Weights of a small GPT-style language model, trained from scratch on English Wikipedia: tied embeddings.
Each number is 128 + 32 x the weight over the matrix's rms, rounded and kept within 0 to 255. Layers, rows and columns count from 0. Numbers have three digits each.

# up: layer 5 MLP up, 512x192, rms 0.201, rows 377-443, columns 64-127
# down: layer 5 MLP down (transposed), 512x192, rms 0.118, rows 377-443, columns 64-127
# gate: layer 5 MLP gate, 512x192, rms 0.186, rows 378-443, columns 64-127
up377:163113150113135155164202167148101073146102228118083108130138132181163141100026169136129191164154177072201111210135126189109108085136155171085131088161113133118064155082193106144133128089133088
down377:111133120107118141047156121076036112148133168093150160148154131183125160122132128124154118112080153149116124134123085167111198128090139146112124116062075178135141156088102151044129093080093175
gate378:169104173134076152126082144132110127057101120113121179158173126129123107088142113178131116107183135093099090105098144144115153051106187132145100160088139160146072077094095152178184211117112125
up378:096096091141174135118189180123173175127100155138106141168135090175143121068152118064121131155196157163050118142137143109115123106126102148122074107087132136156177174059137140061144122125078135
down378:082104129150122094092094120083198141168121136122098143117105164138156100169142203168168143079127090132154098153164093110121192180114144096102175197102165105051120105171085136117174147111149119
gate379:096196098104105101132102072149119146153116166144158082162121161108033112132097134111200133122127156132080165117140107172091103070130121137127109095090081152173106135127138193123139113126138073
up379:195198169124122167101119145189090096158149106096118052123099143115096119140155127100174117021080178110180132102095130107110112103142141128129089127138157146119057159124161155119121166171154132
down379:133098098134146084109197132107113154197119135077138156128122118161132093147089112122139084181130125135070121154150100074149180145103112135102113093178118132110157044160143146125159130095120144
gate380:147169151182169093129095104089123146134141114124101042091102075117088151085098136171124079143146135162109147130162160118117126141085118127129112100122111136151112122133113099081138156134083163
up380:131129075099170124108099173155117150085131145134138105123178108157104080120129138093091164101163102177179135141106095089138114181182121086189095192126179108147151142142181130097077147096127138
down380:149099169132112136109162082145155146142107081104116187152110119086098157125098134101107148081137091154149125171124139123129100126115137151055150127146153094111111102096154128162173092133096069
gate381:107103093122171100142104132092080142191153178062173170131113118138138119149192132189095086113112079118121164120127111085129147155100067107099121170128072138115134136088102140099155086138130113
up381:204155157132102100145144159131070147116116177075135118115099146078099150163091071168114149085074114107175146123127132104120205101144130096155100130115136126159135187092163111110165084093154122
down381:134062102096083115101083122128147113173117093184129100132126171165090146122122160116146121134156033255152080135142099125061101168145061117086146136145161112129126123148132149086167124090137093
gate382:139195095144141141120132161142193151136143105175120134117119148138131083096173173119091096130115122135072149104141137120206136166139147107108130143151129110104126148167082113092168128116113160
up382:158073184096165122111115175111125122118190095034163162124092139109161105126151136145140096129129244125161140170185147175134154160135116119103086145144151172064136122100163077131116174183188154
down382:119137150124118153110130100090117097143126112115103103173121132107089091083144104161186133104117187088092091128137151125135120182102121105163099128067112166144154175132107176117112147170101140
gate383:116088132150081174091093115122090086188168122059083104109111137172117176180125133182099103124184158082204110103057156102128169136083070153136164077106131153139052189164134099138092123110131111
up383:123188074141154118147116132148145192108145173131146138165079075158109132122118128144095121185144161234094087181196100152146137084137123180108117112123166094143141104093154144116128140109127148
down383:121097161078141156088145103098109109148122153075094148112131114227147166171123109145146111136142114022125172100062149143110108135053101172168169097116075135197159105104113114144127080185133180
gate384:140155120145134070142134130127131159209160107152094078154142181174104105082143121121072109135174168072125091078108095180111189057121152143119174191146068129135082148144123127097082148124137117
up384:093150097074174088101132103136145142157153154181107131176114065099167083121185107144123090097131162154090141065138125195158153131140131075140179123193073087152135138156131164110151120160187098
down384:139157105150094140117137186110136093111132140086154119117119164123102119076162150089091163151123026162084133123129111100139131176150193199113113144088150184138113122120126165143115142081165168
gate385:165072142140097119136109115117118164116142155112064139116058125128108129164097171085123119114079109158151124146137128123134141110116143114138084105139098174122138126092109144134172116161171143
up385:168097166147195163093133153117194130130127087096143080137148165140161099091097112098130141086099158121123184205145119138107139140145126135160078150120157122085111119133094088097095116112136113
down385:107127091130055079182157087128078144116160164159145149118160148101044194133152167176069088127162189181079135102102118154195159199109172151144133147119110150117135133142124095132145181128142209
gate386:161083156147150107122166095151115130151130119112127133118152127076159139084106104128125114092106113116097112140169118114043138161170167172127151127148170161217099110103157106157087149112114144
up386:072106137125137127097185144161156183092139087120128128107132122202123128146127137126145130144150183138127042086124128119185067088102095152141165089109110094112122175189065142121104130112127143
down386:090123104105075116162109152094142134122089081152179126099149107132137091092122166160148103116107155148184164157172149114069133098116158104089155119111107189110132124131117137110120126097139124
gate387:148125110130120102120119113111147106111129115188110094084197193091160123148114106124163131159136101057128122139108127159070112169131151115121084149105130072088165147140103138147119159068174171
up387:097090164144155110114122096143136094147077097143119174186091118139137167138168130076103120127118153125093163115187155118142079126102168133209091089088123129139196145081160124126107108163156126
down387:137113171091095111135127100142138152119134085153162132096126120146131113097153116138153115080155252133113115113143143147169147103128142128155211160122133129155104151118073144137130087137154089
gate388:163055135121120098130089138130178151101110125136118144143114154118132138139190116113116101148156144069150148131139187121158110154096121107068074151136135110108120141195141108174120131110122097
up388:157135090122146117114073128154147139115137138166111121073145085130142145113164134098125129080128131182195098131206108136120143107161068165078175128110130171136144161083143108107207129129091086
down388:101119154149133100162138163106149111099097133146120170145142147144090132081137127126102142191075158103123092089144147109110110084161146160089113129148096091159076143136132086121171195124126129
gate389:098156089155136127097130181165130143112219136152137157120106092112082151111104083111152154165111097155171158091121082098098109132192122117130128162120118158153104113121111179139124104092133133
up389:070089122130071147140134149141103128194153131131168098117125117137128150142158150088126111183113115128070123162137194166101105116105181107132130156133150108131137169092079147170105154147114162
down389:133150083147169094106114138149196108082138166156098189124120141131091107134109102111123111138142101105165105127173054080154141158138109140104159086119107150140136102196099172116160107154129086
gate390:100093116160133087113172124053133138118123184144070158151128091138141181116106136127100134139131133171099115129093141133138068110115119168110112161164085176111075180139089125158181145094103106
up390:149153147117100156116081138160131159148122145125161121095132135131119124128105149166108163100085136110059111066105101091098155110125179122145158123096127193113137161096116137112083103127144117
down390:120135092168155110130075132131113118093154114129106126175109146166126083085162177079160111143161139042175136152148048133163145143165115088150116132137133112106086111107179106112146143110166122
gate391:097150173087127153190102095148128110147116152161142066161136082140149129097125131128145149114098130126135175138152097204157100097171182088126121128151139121124102071150066147143127177116108083
up391:117122132152074123182107177130164142125138144095089172123062138072134106108135075121122109053136154100133161164089122105130068148167144116197182128109082131119134134131144091157137113110123137
down391:120125152172157126105086184108152105103130123130080145092099125125080099104189101117099160123119143080125162140103122115102118127053130190151169142167156115144155131070122068144171111141095118
gate392:075149115174132142180118122125148063129164136126162127145156146147087129146107109179137113140091176082115091120104165092117106187158145121154103111126104141071096162074107159130122140167127141
up392:137137111125107158199153124109133196154176150132142149111085087148092184104142119131165135118122135094101111060098164108176110169147115072161148079134091111114124124138114140149139110137052129
down392:175124117180146157146186129133147069108149168178076187131095147187103067149134123119095154102149188115138124091129083106122113122141142185165140136111079124176176126181080144119146142139102176
gate393:135150114090084193134089079107088103113131118106115115099184125123193155176153117083076126150121087204152167184113180124187089184184157138137159130116105115130141134072116115152166126129118178
up393:097170117106114139099126071113180129133158108135115126124148106080127139126098123083141148112085140141124117095135128128163088136138106161123100120111118141195127099159173153075146113116165157
down393:121134104125126156096133143140133131107103136131109094136105143091091125112125155128134145163140191231149150149116129115125127107131160156125159085132113123069136109149127149171077146180184173
gate394:095189162163075124066088123176092118164150152127113136172139160098085177104157095148131149128184144095106090160189102125170101096140070122079143076118127131194140129117138115103105135136093069
up394:037115175158100120112145134145105142137133132121106128109128138096174130086204129073166178134090142107140134145138159112129125137074167174152151151202140128168136086144104175113123133126107199
down394:173022167138179100123122153131138122167114113097132125108118108178131179093163117097144118116131164099124215081145204154091133148170174131069122155117134126104135180115098086181118137119133092
gate395:110121067195110071155142113127129115128174134137166168198142119137118155106142112183119057146125149105103133100131080099144075097112132102128110148165146160186139157104178132125159079171150081
up395:130107112136128150128084116175140118138214106162157076175131084176145122125082153142161104113195109113092140144089133172088046092173108126120130083119074135141182142127062139133152130123167142
down395:174087156139118182062221107216153149187104100151123197098140108134142159185150120089090152108104124125122135147163073050131142180086129115066081159145110138071112056136128134133105088094169128
gate396:171092165111144124144110142100094100144124117099135136139155117147167155078087154126127143107080118083106108093137097119081092106133181115128167100141126131197151148127126115144140152108141153
up396:118092118187165093131119130081175071150129185097104132174111130077111113115150163126112098116076180153118150153135090137150101101152150126173103130167100099125089133101208107155140099126105168
down396:109130141074192121074160132108126153114113088118144180152163095158149149106098137117076145123157092109079141128094163102103113116152181110143084109135161133177086108130104134106113071145164115
gate397:132135095128128155107172092127085126176105130183136081123162030150137153193104132129049102094145111092045226072063153171097141176153153148080153156114121193161099100126157136159102104143149151
up397:070145083143160117155076164100128135140174140105153106115175113090166142101115151098078111129109154159153114123078176155118161139118150134163078109120154088117132140072108157108151104108143137
down397:173104160130129126107175151185144136164140152122092141159069155227101111140178149154156156126135192092092103158080131114067165136132161125077146119121120184139102099150106148179095093133143121
gate398:084125144164164153126157075149150158089065132134100146119101054071152105155141126122097140059172099144097113109095164145092119153149140133139152116145136052116169121095204167090134163113155137
up398:155127142161150164170116101166126122101111143149178170141132128072092088145152142119146148106115123118182124057107138076175190129072135102137160140180131114139060114175125151065123137075132116
down398:164101156075160131088194135118134193147113177147111114087090132102145125120061140203146115140183095016111106152156103116117086109096091131134112105162133177064159137158134120164109072141171137
gate399:129160122129068151102222130122145191120136113207102141156130149136155101149058202131155185178179128171144127129141150116080122169102055173142179156117114103153131114141149113154178104146137141
up399:099182109117096122155150078108173134151117145143108146146170078138085106046110163088110130100130128122107153113163085118175119096130170144098106120185128230077150210174161144167132162100119098
down399:132189154100183087130082058132150064099073128108136100122181115136137144187141141134095083174104079220127171070152096176112163139133172116115153148157107134076094107120100121138041082109109115
gate400:112109113111155075140086049123150121127091055112171130060130103124098103176143156152120147121139098168124169143076194156170140108126117145161167147094108112131089122150080060068114137116154167
up400:157145109144190138127162120133166151098086147154117134146149149130148164160111158107119086171142133106157162134146135115165151096106149096127083113156126177143096125157147162107091099113191177
down400:145141121114112075129143111160133164108179132141093143072145152084071121118119123164139111086094159228147155139143200132142103128146100060096110144083166129176139143178119098125123136148121135
gate401:120123067189139096153184113182093111112109131137115127112107159134117196153147202166157172135173142114071199136110124095123163190165143085148142177141155136086128119114160137186126140107130105
up401:115095169133088191169130128121129103143125154085109143199102121127114118138107081067123086112155166135146114168173159171134118098173088149088110078139198104144115131042164163101143106156112108
down401:121160110121162126141188099151121077167169113159137132162134043170113157108110133207111171076134140162090126171126068089130165196139163140133160190133120161136158069124103139119150141129205141
gate402:089078127119109105102128140176097117145114183091104074092167140132138137122131162109170166140091152142145129082113113153138153165147175125136086100096180088096135120117147130163092168128155128
up402:120088096134135120103139127103113139107132125072139160145076120162099064126139122122204135089088104138110082174147127082104117155130110212141121115102091115124131198145138144109097079091104083
down402:183092127128117137122077159106158113081136154094110135103128084128127158161150109112101158097094075124163152150130164106096121103102066179214141131116135144115139152110105112182095124145139152
gate403:157139206084162138174128159132132082114145115178201140111119159130114106147174083110156183149107133141142133114128116034116164079146111140120144159098118127165124136110096166104116144148121088
up403:107104168140117000135127126134147110205150118131109185130088152057098199123140109161180116062140086131160156072158178103092181084148106123109118153172124150135139145145179166126140077143144141
down403:092129088157149121120117122130089150127153101159121084120118170191121169114119178198114125101110143155103083150115115111162077121142120147165134129076147140149109177140132138172104223129145155
gate404:160124135082101174105128128056130145171075131115095176135100113149077174149120128130129135140171103125071126137119139149071142189096078156116151139164153143092095142113198099129153085110107101
up404:142148111176154098161124140179107137126089131126147135201086143080126144170166117101125138112107131109076126193090162184090123137125111133141111124142159085093165149170161106135217088152128147
down404:119139116126109131163114172103105087106162117102118139094107116120144162157083097099128134169157105000165131141099094083197127124110098063134151172172107153119088153119129089085048138160159143
gate405:102136142078164122090144137153167167117125187154137156081150109088196124139173120103143127089134123122111182094167190093177098097169181147165147102182159148157119108102166113082087069111078133
up405:118142174086137089158093173141097131161122197178129190118145170105117143102134070118183115088112117143095138169162140194130107100150111148139190085076128136139176123137149127174150078126192097
down405:131144118121118171076126165098091106192124086147087122117125113090092109106103128133116125167153110229122117145122168104146128154109091105100157072105136132086096131144100189132105150132164197
gate406:061097195137054088096083182128103137151102091071087147132177129137145081136140156123136072185083119127153114097118152057097067079132154130147148115132095147104182198132067126126074092097139153
up406:097184132122125137075134196066133143139125142144181096104102110157158100122131122095101155126156109094184137150147152131125135062132087171160127101089141118083054091146156110110167121111139103
down406:149067133188105132124060164120112151186141121123109147120169117142100114141104117099115086143111057216096143125129094075156121129186119113072111197184142108105124177083093123124088099106134091
gate407:093075152097173119103163130117129131133151186124167076077152079113070087154100068152098112081105128185096110042124090115144114181098177168103102142154133178132123061128161164081134106120113077
up407:143112163142134134085116145080185144130157084139102162123149160157113113117106064116103146150128144130131103141173142095160142112139046173147090165176118072152100174154114099132151090102093142
down407:071154098108154089170138143165091120079083153164153116123126077137129140106142135106157113088134249182093146114145084180111099155134168142123167142115142173141100106145160149159159134133143113
gate408:036135087132123169068124127146126142165117156061145116123116109153206084130146163139111132156131163067126194065115106133203174158122083030119091112120128094078113151098162153118185108135083121
up408:209108116109072189154113122138094113097088118165130131185130069145151144138156115137119156091143111099127159122055196138117106137106204099158101185153107166202125173077146137137130141134103114
down408:123095151112181119145112133149109114084143082164140133132183111140167137133172184107089120142195204134105118168176110068074140128109150119137153081140126118147133092180046115070130174078144133
gate409:141121165134108169165095063142095079159138114152153153108112185069158125105135139167139149161135151092166120147124157134153183137067142069131164096145204206098173071072065101102086102086136103
up409:125170079127129105106141153121126180110114140183136117191139085134137105139070161097176155081106198121084185140144096074153154152123130126100125055163124152138094119140139210151165128120220160
down409:113124151095118107190151124116148112122114140055118109104143137181076103157124083144055125158185102115112119093153100093103132125152137147158097155102105094156139162150130067118133140174144182
gate410:105140123122159129136102123138092153099144139159203068130134151155173097197158105144143124088067144055088132094111132167101171181174189119123145143162120142139114123130150144189070088118166142
up410:067135120147135148140120138116125129127133132185116135103140129082175156096138090138060150163138190177159125114193132151149120154131131118157163117108171149126119143113154132137169111143125183
down410:157143133096103083114136198113087180141216112096181174133094111134130121102208146162159147102173187097136159093112134170132149154145100090092118173046157139145122135108177159147129127106130070
gate411:184116162124148188088142207081156096157132166209136088136135111075124177148076159121117160200063103120101171141153164180137107108104114093135112160173127121093161130104147108143088124157140157
up411:143171109165062121118075133147111164072067088116174100122111115165104146168119162154103201169134166141120118150149117027115125150137118135114179083149160186149176185115120157177184104143110148
down411:137101161144158120147122111118120097148111177155087069170143126108153136145142160135188102145112203041185106134183099129126119099093111096131142162153178119116070129113117119082096087165149121
gate412:161118134111157160091167150111140109124190102113219120089128082159148160132121127157151108120129098075086107077132139164157170094146135124117135087174179170115137157095184101074134136090144062
up412:085104171137149068168071083134077137113081117114107145131139159084107103142123179104180154131119148130180096135099132118091126130100086099124185141131141179134105105139152213136147106173116173
down412:134117185160141138142146119172085196092076121181119160086108146051098096131086125107098118114114229122152168174114177119127153140071091165153213110093099125115091133118110116155181098141105154
gate413:095123158129092112143137080118129151159132147152083162167180158123123132103120114143196120156047100126080140084136149085070145183115061105166120068124081138164153185175145107154117121140152115
up413:097105179098179146176093142097099147125127087134101126146170156110075095212097051151176115135105115155083081075134081062065101097098098058155094115155144114104138167178201143108116084115146110
down413:160110071127133165124125114123159129116142168147155121129119130069158170147082178120103188109170125204116195115077166151139130139185100155100171159104128146140120072149112117131171153112146078
gate414:140109112097136107096133128148113154153163176139078177156149111139136123148142102143166117055105111108132085129097160070135124107103112140096105107104177101154118084058114114099143118111108168
up414:068134160102160120144131079132176077077078099151126135097087096143099146091105145140152147180179095080092101117054158071125101116116124150158154121137125119127055149099109177132127092088058134
down414:124134132113116142159131141180117086113128128155157087137085101116165144080169154133126125044067168009147064133133135119130130165204123079111110155131163164144166136090133120167155163122089029
gate415:116154144078109135130110071108130117076162154170145073125137124103119148172131115099142143140086140122128119145125146124110122179191125097180155166081124200175088139110137142122118094107105085
up415:120173162142156095056097102161122117115110099110122179115141091117150085085172095118105144135194073155147132099141100112131147099115084129092186181177149098124113141123098047079179104131155131
down415:140108151072126150156152129118152114146157170117182080156136152096088147145075088152100147105089139037132124131117163161069115180155126082170083070079128143152110173117175224121134115075110102
gate416:127125146126133104125143135121108121119133108142138150146132128131135110127155104110130148148156133120120142131120119119126122143145133133151119152138152140133128133131148107138113137132127119
up416:105133125123134129133129125139127142120112095154116105171128134140111132135123132139116120148128152132119131144111117152113135140122138145140113144164128154114137123142126106124122134131151133
down416:129132127134149131147112115099117147137133143127139134133151121123137142117109121135136110121142112128101134154112130132134131113137128114130124102150143129140099104137127140113129166145124127
gate417:110067102136151141076096150141127140132143157153159083083095123118157178111082158127148117215139135163141134120164109093147161160098100170193135106068097088162097175138121104139183086109181155
up417:061126126161100191120060153114123102120060116166107069167064186143127130125103152102101158087111167088190156110105128132097122126096186121131139074100158082145086146092107153134128064136104152
down417:148145157087173077178190077109146086146129122131129147138180157090139098148168092099174111178132100145079089149193123173150119114130129042107050158137135146120147099142165098131125192067128130
gate418:094097116074154148152093162142161062141185051140086144086101113181114159121155150179150136179088157139094106076120205019164170107124128080125087147115129129149140108116103056060104208121141154
up418:138123151098158181151121153149068149114106125069130134074128182152166149152160094128144071155091190094161153154161174136163182127082122031126132094071092117116125189133135222151144181123116130
down418:121137148110133105140139114084148128113110174148136138162106124106115127149106213115114143145179155209099135074153055134099059091160099147127079142142106142078124100178139183121129094159154121
gate419:154138105137125151155142103054097087158067108115083166162136131132132154133099131120104109130152144163119118116126119195152157105144158046121129082173136051128104139196109182128166096078153150
up419:121123087159182121091095135093129150150155089205090115164127153116166137202138132118087136133091148126145155116108111100158105153099137134139081112151074196164135112116105093104121104135097129
down419:154146114103123142150153100136089127122116071088142155109069095111081133179178076149167100144137163050108110111169126143103134112091063142123138091071133123123113136143157150155182152166163130
gate420:137068127090155162187106107099158133085136130130082048135126155111153071158131088106115138174101098116109116134134196104172161188112129127185114160202143122066144117097097227128107136140118105
up420:094050153120105140169149099112111182093113117096132134134097153115191033181120127086145076160137147086113108073143147133111105139149116101142149173130196147115133122147129119132103081151153116
down420:149182160129181078181085155128176081105137124136122164130130106088138155127085114136088133172124175099153096132112125093107167152148155141136122090081102131172182133170142100183177135107107122
gate421:136146037141098047132141111155135080098140180131123145073155089114128138124128112132124170144170105164076058150106139154154112094131110106147159148119205132128155179128209096076141198043093139
up421:084117132095153132140141138142085113108099163165102126105114142067078100162141146135156177160092148138115142131107118108139132135117134096118120139142083197138124060107128110141140129086098118
down421:167127163106171145136102172107158210147190085111121103115103099168161178114104187139090146083086110119116117111159141144105089157142184165150123111153132153139162145109067111112136126159110109
gate422:170102103102109168162207093121121136161093115160122162129118106188177116147117166100127119104159101147064124110187136135166135168101130061165154137139127143068161131124068078122175185097155163
up422:155095104110137119147127119120158108141093147089112169122095120110142123113118122126158152078155175146127120182176166142113131116091156121124122115091144097098121093079110124167134152155174138
down422:148137160180117094156069134155084169110167110146148093161154173131080150108125136116097119180123098147159098122115121170161125129126093189115094156127147078156103147151169094113073115137137103
gate423:122160096149157133143152103126116116097156074149134165146119170130198147088124122186127118204109082132162118132161147132152154112208166114038162130065125163168166080102146156072127131177125087
up423:106156139134054150166121078118132122157078148144117155121121134175141163173117181115148155095124140073201103126075122117083087095124106157106145140122152113136125103114135076154165054085101134
down423:172174120086120160107109100084132137068131073129178125193200133099111145122109093197090132167148119100126123126092108114167098115179153124147146123135182149077126112082113130160119078118117124
gate424:114100109152082106088126098138155124167100109117135118092185102151130119094197101174132108131139171138135059155159168124148134142177148168131150172085140115184076084106103059157169132147165166
up424:137068104143158111114133101090041127092106198149089130190150097108144094110183147157137136076156120091128128143085151152124114134130143110094118101156134165087127121139113143159125137134113105
down424:118098129121109129143135151114187133160146122133140143155151128121106133137138117076159121119108142124102147093153112122112122144124155151146136174068081075129169088121120093120096091101148180
gate425:099134148107178125136160104133114116218187115144127106166095118113136130179075118147149063138075158083199126128124083084154096073169086091119108163096117167187109177198077123138135133169154108
up425:145130096045095160107092124144124039089133104060091126140129171162125184134121129079098145143136119145099099076147118113056072081111112122125097049153154128181143089071101110155101101121091108
down425:106122146169111129228144148106170127141109110123088163130190117134137105125094194123172131139202147167099154132127188166149157092116127095149172211134155147176151134196124204123135138151068134
gate426:094139176107140141131092156120147131163151139098116129159142156185132137106083149161090108075099187106123117119082175128179144134182092120091103135178129155125118160075059070145117099166144082
up426:167140151160150144164110132128079133172148107125140137172111147055092151118096106146135110170154166135165092134114113117145138143142103113146133103150195087113165160122145114110056110075090078
down426:123170037154155123120142108095195141087127084160127127108099131172114117141119171170098114145146148121131135133166112151127164126097073140152130145150098137112117122168100096113125124185155150
gate427:082151108179094168046158073168106092163172184156099119144139101087070182101053172146174095125170167084062135130078130087117151120057123176081189067093126174167152046112046118124106135154121131
up427:150169126100192115086202160121077087166134147080110133148151107193198150118124099099208140147111184114073120180124143210133099126111161121150138114106082131168164117152106057080217149105087152
down427:068163109219113142092121193133074131195203191140111101176071135133142122108102105126185137126190108158126170117093122137142106177092116151152138131075154190144129112114065056098110213127121063
gate428:147131221124076107159068113057159165169109082129171148107081134089158153140116153141135124120139161154148141069119223097172155116138076153074126174119098181052133199190180147147100151141180107
up428:124058124193118099140106124049135151087159109167178110130175091175108110192129129114171133168152036201192102114102156194146143136145145146103052080145181104124130140126125079090148150106097135
down428:136177161138104103184137151142155140157152142089108137139077169114097140118186138165168197130166102192086121186110174107140193129130139162147162162139186117135113143169133122148122160153169087
gate429:134091176108098149126131083120077161154164182127145108132172124181134111141081081083137176131097146128100130132146141130186133166138137125146065106131130183079127125080113102096170109127220088
up429:147150163166097106160126123153122174097163145033150103148119146108157128104129151188159063115080189141143161113181166126112169124176195176126094085185114116124157112120122112132107112182109149
down429:103096116092167166130118164140094154123180074145219095120165135120112148088145173141112144127082155161145088157132110147112139184127121143170125139168134142180104061099155113142106212128160125
gate430:126102139141089153096123166097185102162081124148135129065098084077145133146099152131076147191104121061128132075148169186099080168144211128151153156146145101153170165152131139145140081114146075
up430:139148100140175187110142062076177116139105119080077121076064148149143166150145187108042083118098104175163108154182152161164095171120089148146120123153107144153123216124134135130112139143129144
down430:160147169077142180127144109109144148141139126136076120168052119102087094155089133130051089188147062106089122160173132139110139149167099098102183133103097162129149099098086168146105159123073118
gate431:176128121133111151149062097157114153079172117141134137151137076096099152154120088119064148097139122188056160097137149177162121149130090105160149097140113112149115207082238185108093080104228161
up431:132119121149105122119177150104156118135137155153176145141108118121134147111096139145117164103163148099202096187169148104159132108178145143157114195116155138131128087055071075119166134132071110
down431:148163144089147174134098090096088150137092141107098134166122103132093193151149106161085116175065149165063164109145084149102089172143071096133078097160128103096171150143209224134156130116191181
gate432:140104100143180117103162132098167076091196134202173128124171177130129105136167134101080149153162110150142096172123103133194088125098111174073136187114124107134095114124090093142154100188067153
up432:088132128117081121135155137165105144096124158185119152162196140135187182112139141085088141101120112132131182164157120129084097166105128073126125129102169131166099132104099157178101149189151166
down432:126156134096151155122091126103134164218131145086109151090107122134091061085108107132133109161104046157164093116143125119179125100120113100124130156137132111192155215105174117121173092070118099
gate433:124051138140141126154200175112120193133145151118084164091099104113145095105150088123134090224089135130156164120141127177147064102107156124161115114134091111113116172143170099109104098107175069
up433:181111156127097155082166102161135094118128125133115139128089139101145094161117088099155146122130127158127124152216144074097143074156151118116143066138225124140127173109154087122153158095143111
down433:103063108155137132148168124147126179084119145112114080065095110121111044093097137203101105124180116069132114166123164161145103119118110144154129148092146131140129193092088152149148105115145159
gate434:106134121120099138117141095172069077112083130092121090103141166109088134157068152133116106104120189130082105144144190119131155090108124127138069122134155168109105124126146097097149091167147135
up434:141191139123095114100156096162098126130111114197151116125140143090145166143141138091116182163137102118103086084073096159155155096128098133136106119191173160128138082119091107124087146090147120
down434:140102098210147118135153127135116125170137167127102101143110095108071172080129181131129121075121060093151171143127165132083112169153198169128159110094091119129094201123114123139125110176097106
gate435:074145088083133114149118141140129101102122170188151102137065122124200115191117132127092180143142124139083174115158184139198131167116177128135154192126147163124173128120136178044154091064133091
up435:114080144114138143064096090139147159109195099132104187123102107073096114147114201138153140143093142142132129107083111124181113152137121173127101064087120086137102126149054128098129107128138115
down435:130132149125113181091106166128171140193095111118144132105133096192086082119170076173107151116197120087158148138104116118136170158103143174149041126162133174113152126058138149126082087170153144
gate436:151187123111112110119167122106095048102075096086106152130157169149142079111117128151117138141150107100100131152126148146105178123114148103117088114121078144077118108148145133138181155095108157
up436:100074163134159099091178111084112119151108047115137156187127165127113137132115171096070159133094163119141091117129145159120080140133077146128097115213168171129172093145089145151120143146103159
down436:145146087155169169215099139184117142115129127130145163119109114088142086167117123171151170103097118171095131127131105158141158141150158139119119134080087102172111047133136127113136129170158115
gate437:136152105161130146162136112149082185098111125127189083119089117150159133092118116081157109087123065128114143057114133106166139156117115172128118209177049151155135143094148178135111125128215114
up437:143205165070163111166107183114092166162206142057165101149131129086134081117106113086105179103114156136148195145110121145185109099096189193152190093097111124150123144132135153147102155169143116
down437:142034120162113169082158091148144120117075127202102113117102136085107115125155157124142121115138093069159073129113153106152146111126121109138138138127144115111111111116122077130143074089130146
gate438:109097146123193117127166131079064131158122136088156122167120140163093120132151101115091149169115095127098128109157090108121102124122041093125102094122141188133070106101122094133217132121104095
up438:116139141110098078142170104095145183147157092168087129139140120129051145154138171155129123121095201171104196118122097151144136093117132114199109158137094182103144123115120141102068124119160143
down438:092106083152145187161062152133212144183109084121114149168167118129164134146117115108107127130099168240099115162087119146074093090110176114138080140175126059121145138080091169110128158156053184
gate439:117121118201130131058122113084150102131141131158120120101103145088158064146146163102147053114133082110115166090101112145130155164112157095133135144047162057124147085110159118108134177142106113
up439:138052106124157121115166133103204055165158089138111081112117121147135142138150121124189143144145113105121078174137138114112152122181079103082076144115158090097140119083079075150064101095131116
down439:149092134122133097137152106166151114182113157161129124143150131039120086123175121090101143143128187073145118174101126103139074147209131101138145090104137149153098133127140129198086181118141147
gate440:099084146106096162154112161121103131101131105171087187120137132123148171143117117119137193153116144112145092129130208124100073132155086086111145085126100113140102108090120115038158096107164155
up440:109122099104053124113104112068054079124106146164090176119118156103173187171123124121142144152156153110106084117053156202099114168103158129185105108099059076151149131149108154093185206131156138
down440:143150119135153122129172091157144152097060127104177122102179172104113085107148093143148098135138122157101130180107145159077104125131173086075133074151168083106124114073106139101169093163136120
gate441:155143101099180089118127089127123137028155087083138157093141086169121137121091147145175160048083179092108194158178157113148108104135226119130095139106148128178214126163150165149117124087077103
up441:126150112173188150177106123138167150164151203193099112136152142172111121188115142176143153089080093146144137119115116124099101157136152124140148181144086132115105079086165143072113124094101149
down441:128143128069145112109112090148040139093148058125134172081126132108186155088115155144113129175106138089164138141119139128104147123128119120153134096125185090165131216142108085165107113145078103
gate442:111118117167124153089117139124116162109165122145177156081174156136071121194192090135172152159165135111078150189102062125159086109143087177076105186150194185113075133125152079133140133135114147
up442:155134105113155101200148094090173151178160150147116116081143122122151208105089141099117101167181077152116151116105151090119107118142110099073112145097080131122078115119127146180141169120167125
down442:131115164134106151146198176102146069129156142035082098136089092098138111107161119131135128103100062056130120155095195221170132162117122109150137116104103172141122116146156163121107131187143102
gate443:156224133141210143120090078090106146133175133127117111071094127179160147111101129162141152119123082080157111127135157121098168120144139105151110166167103133137115140093171173162163090100125187
up443:111075162103128099125067133124115115158126127096092118117139075175184137130157133129146092129151128150111156088110126123137070111049135114096123136145120113172121147169114128106137120224102081
down443:183166108173153128080213132037121136085123151107170172131097110119120172158102108103073124175098071169133159142109121154217193138162118153135078136104134179096107114102121161119145161161088135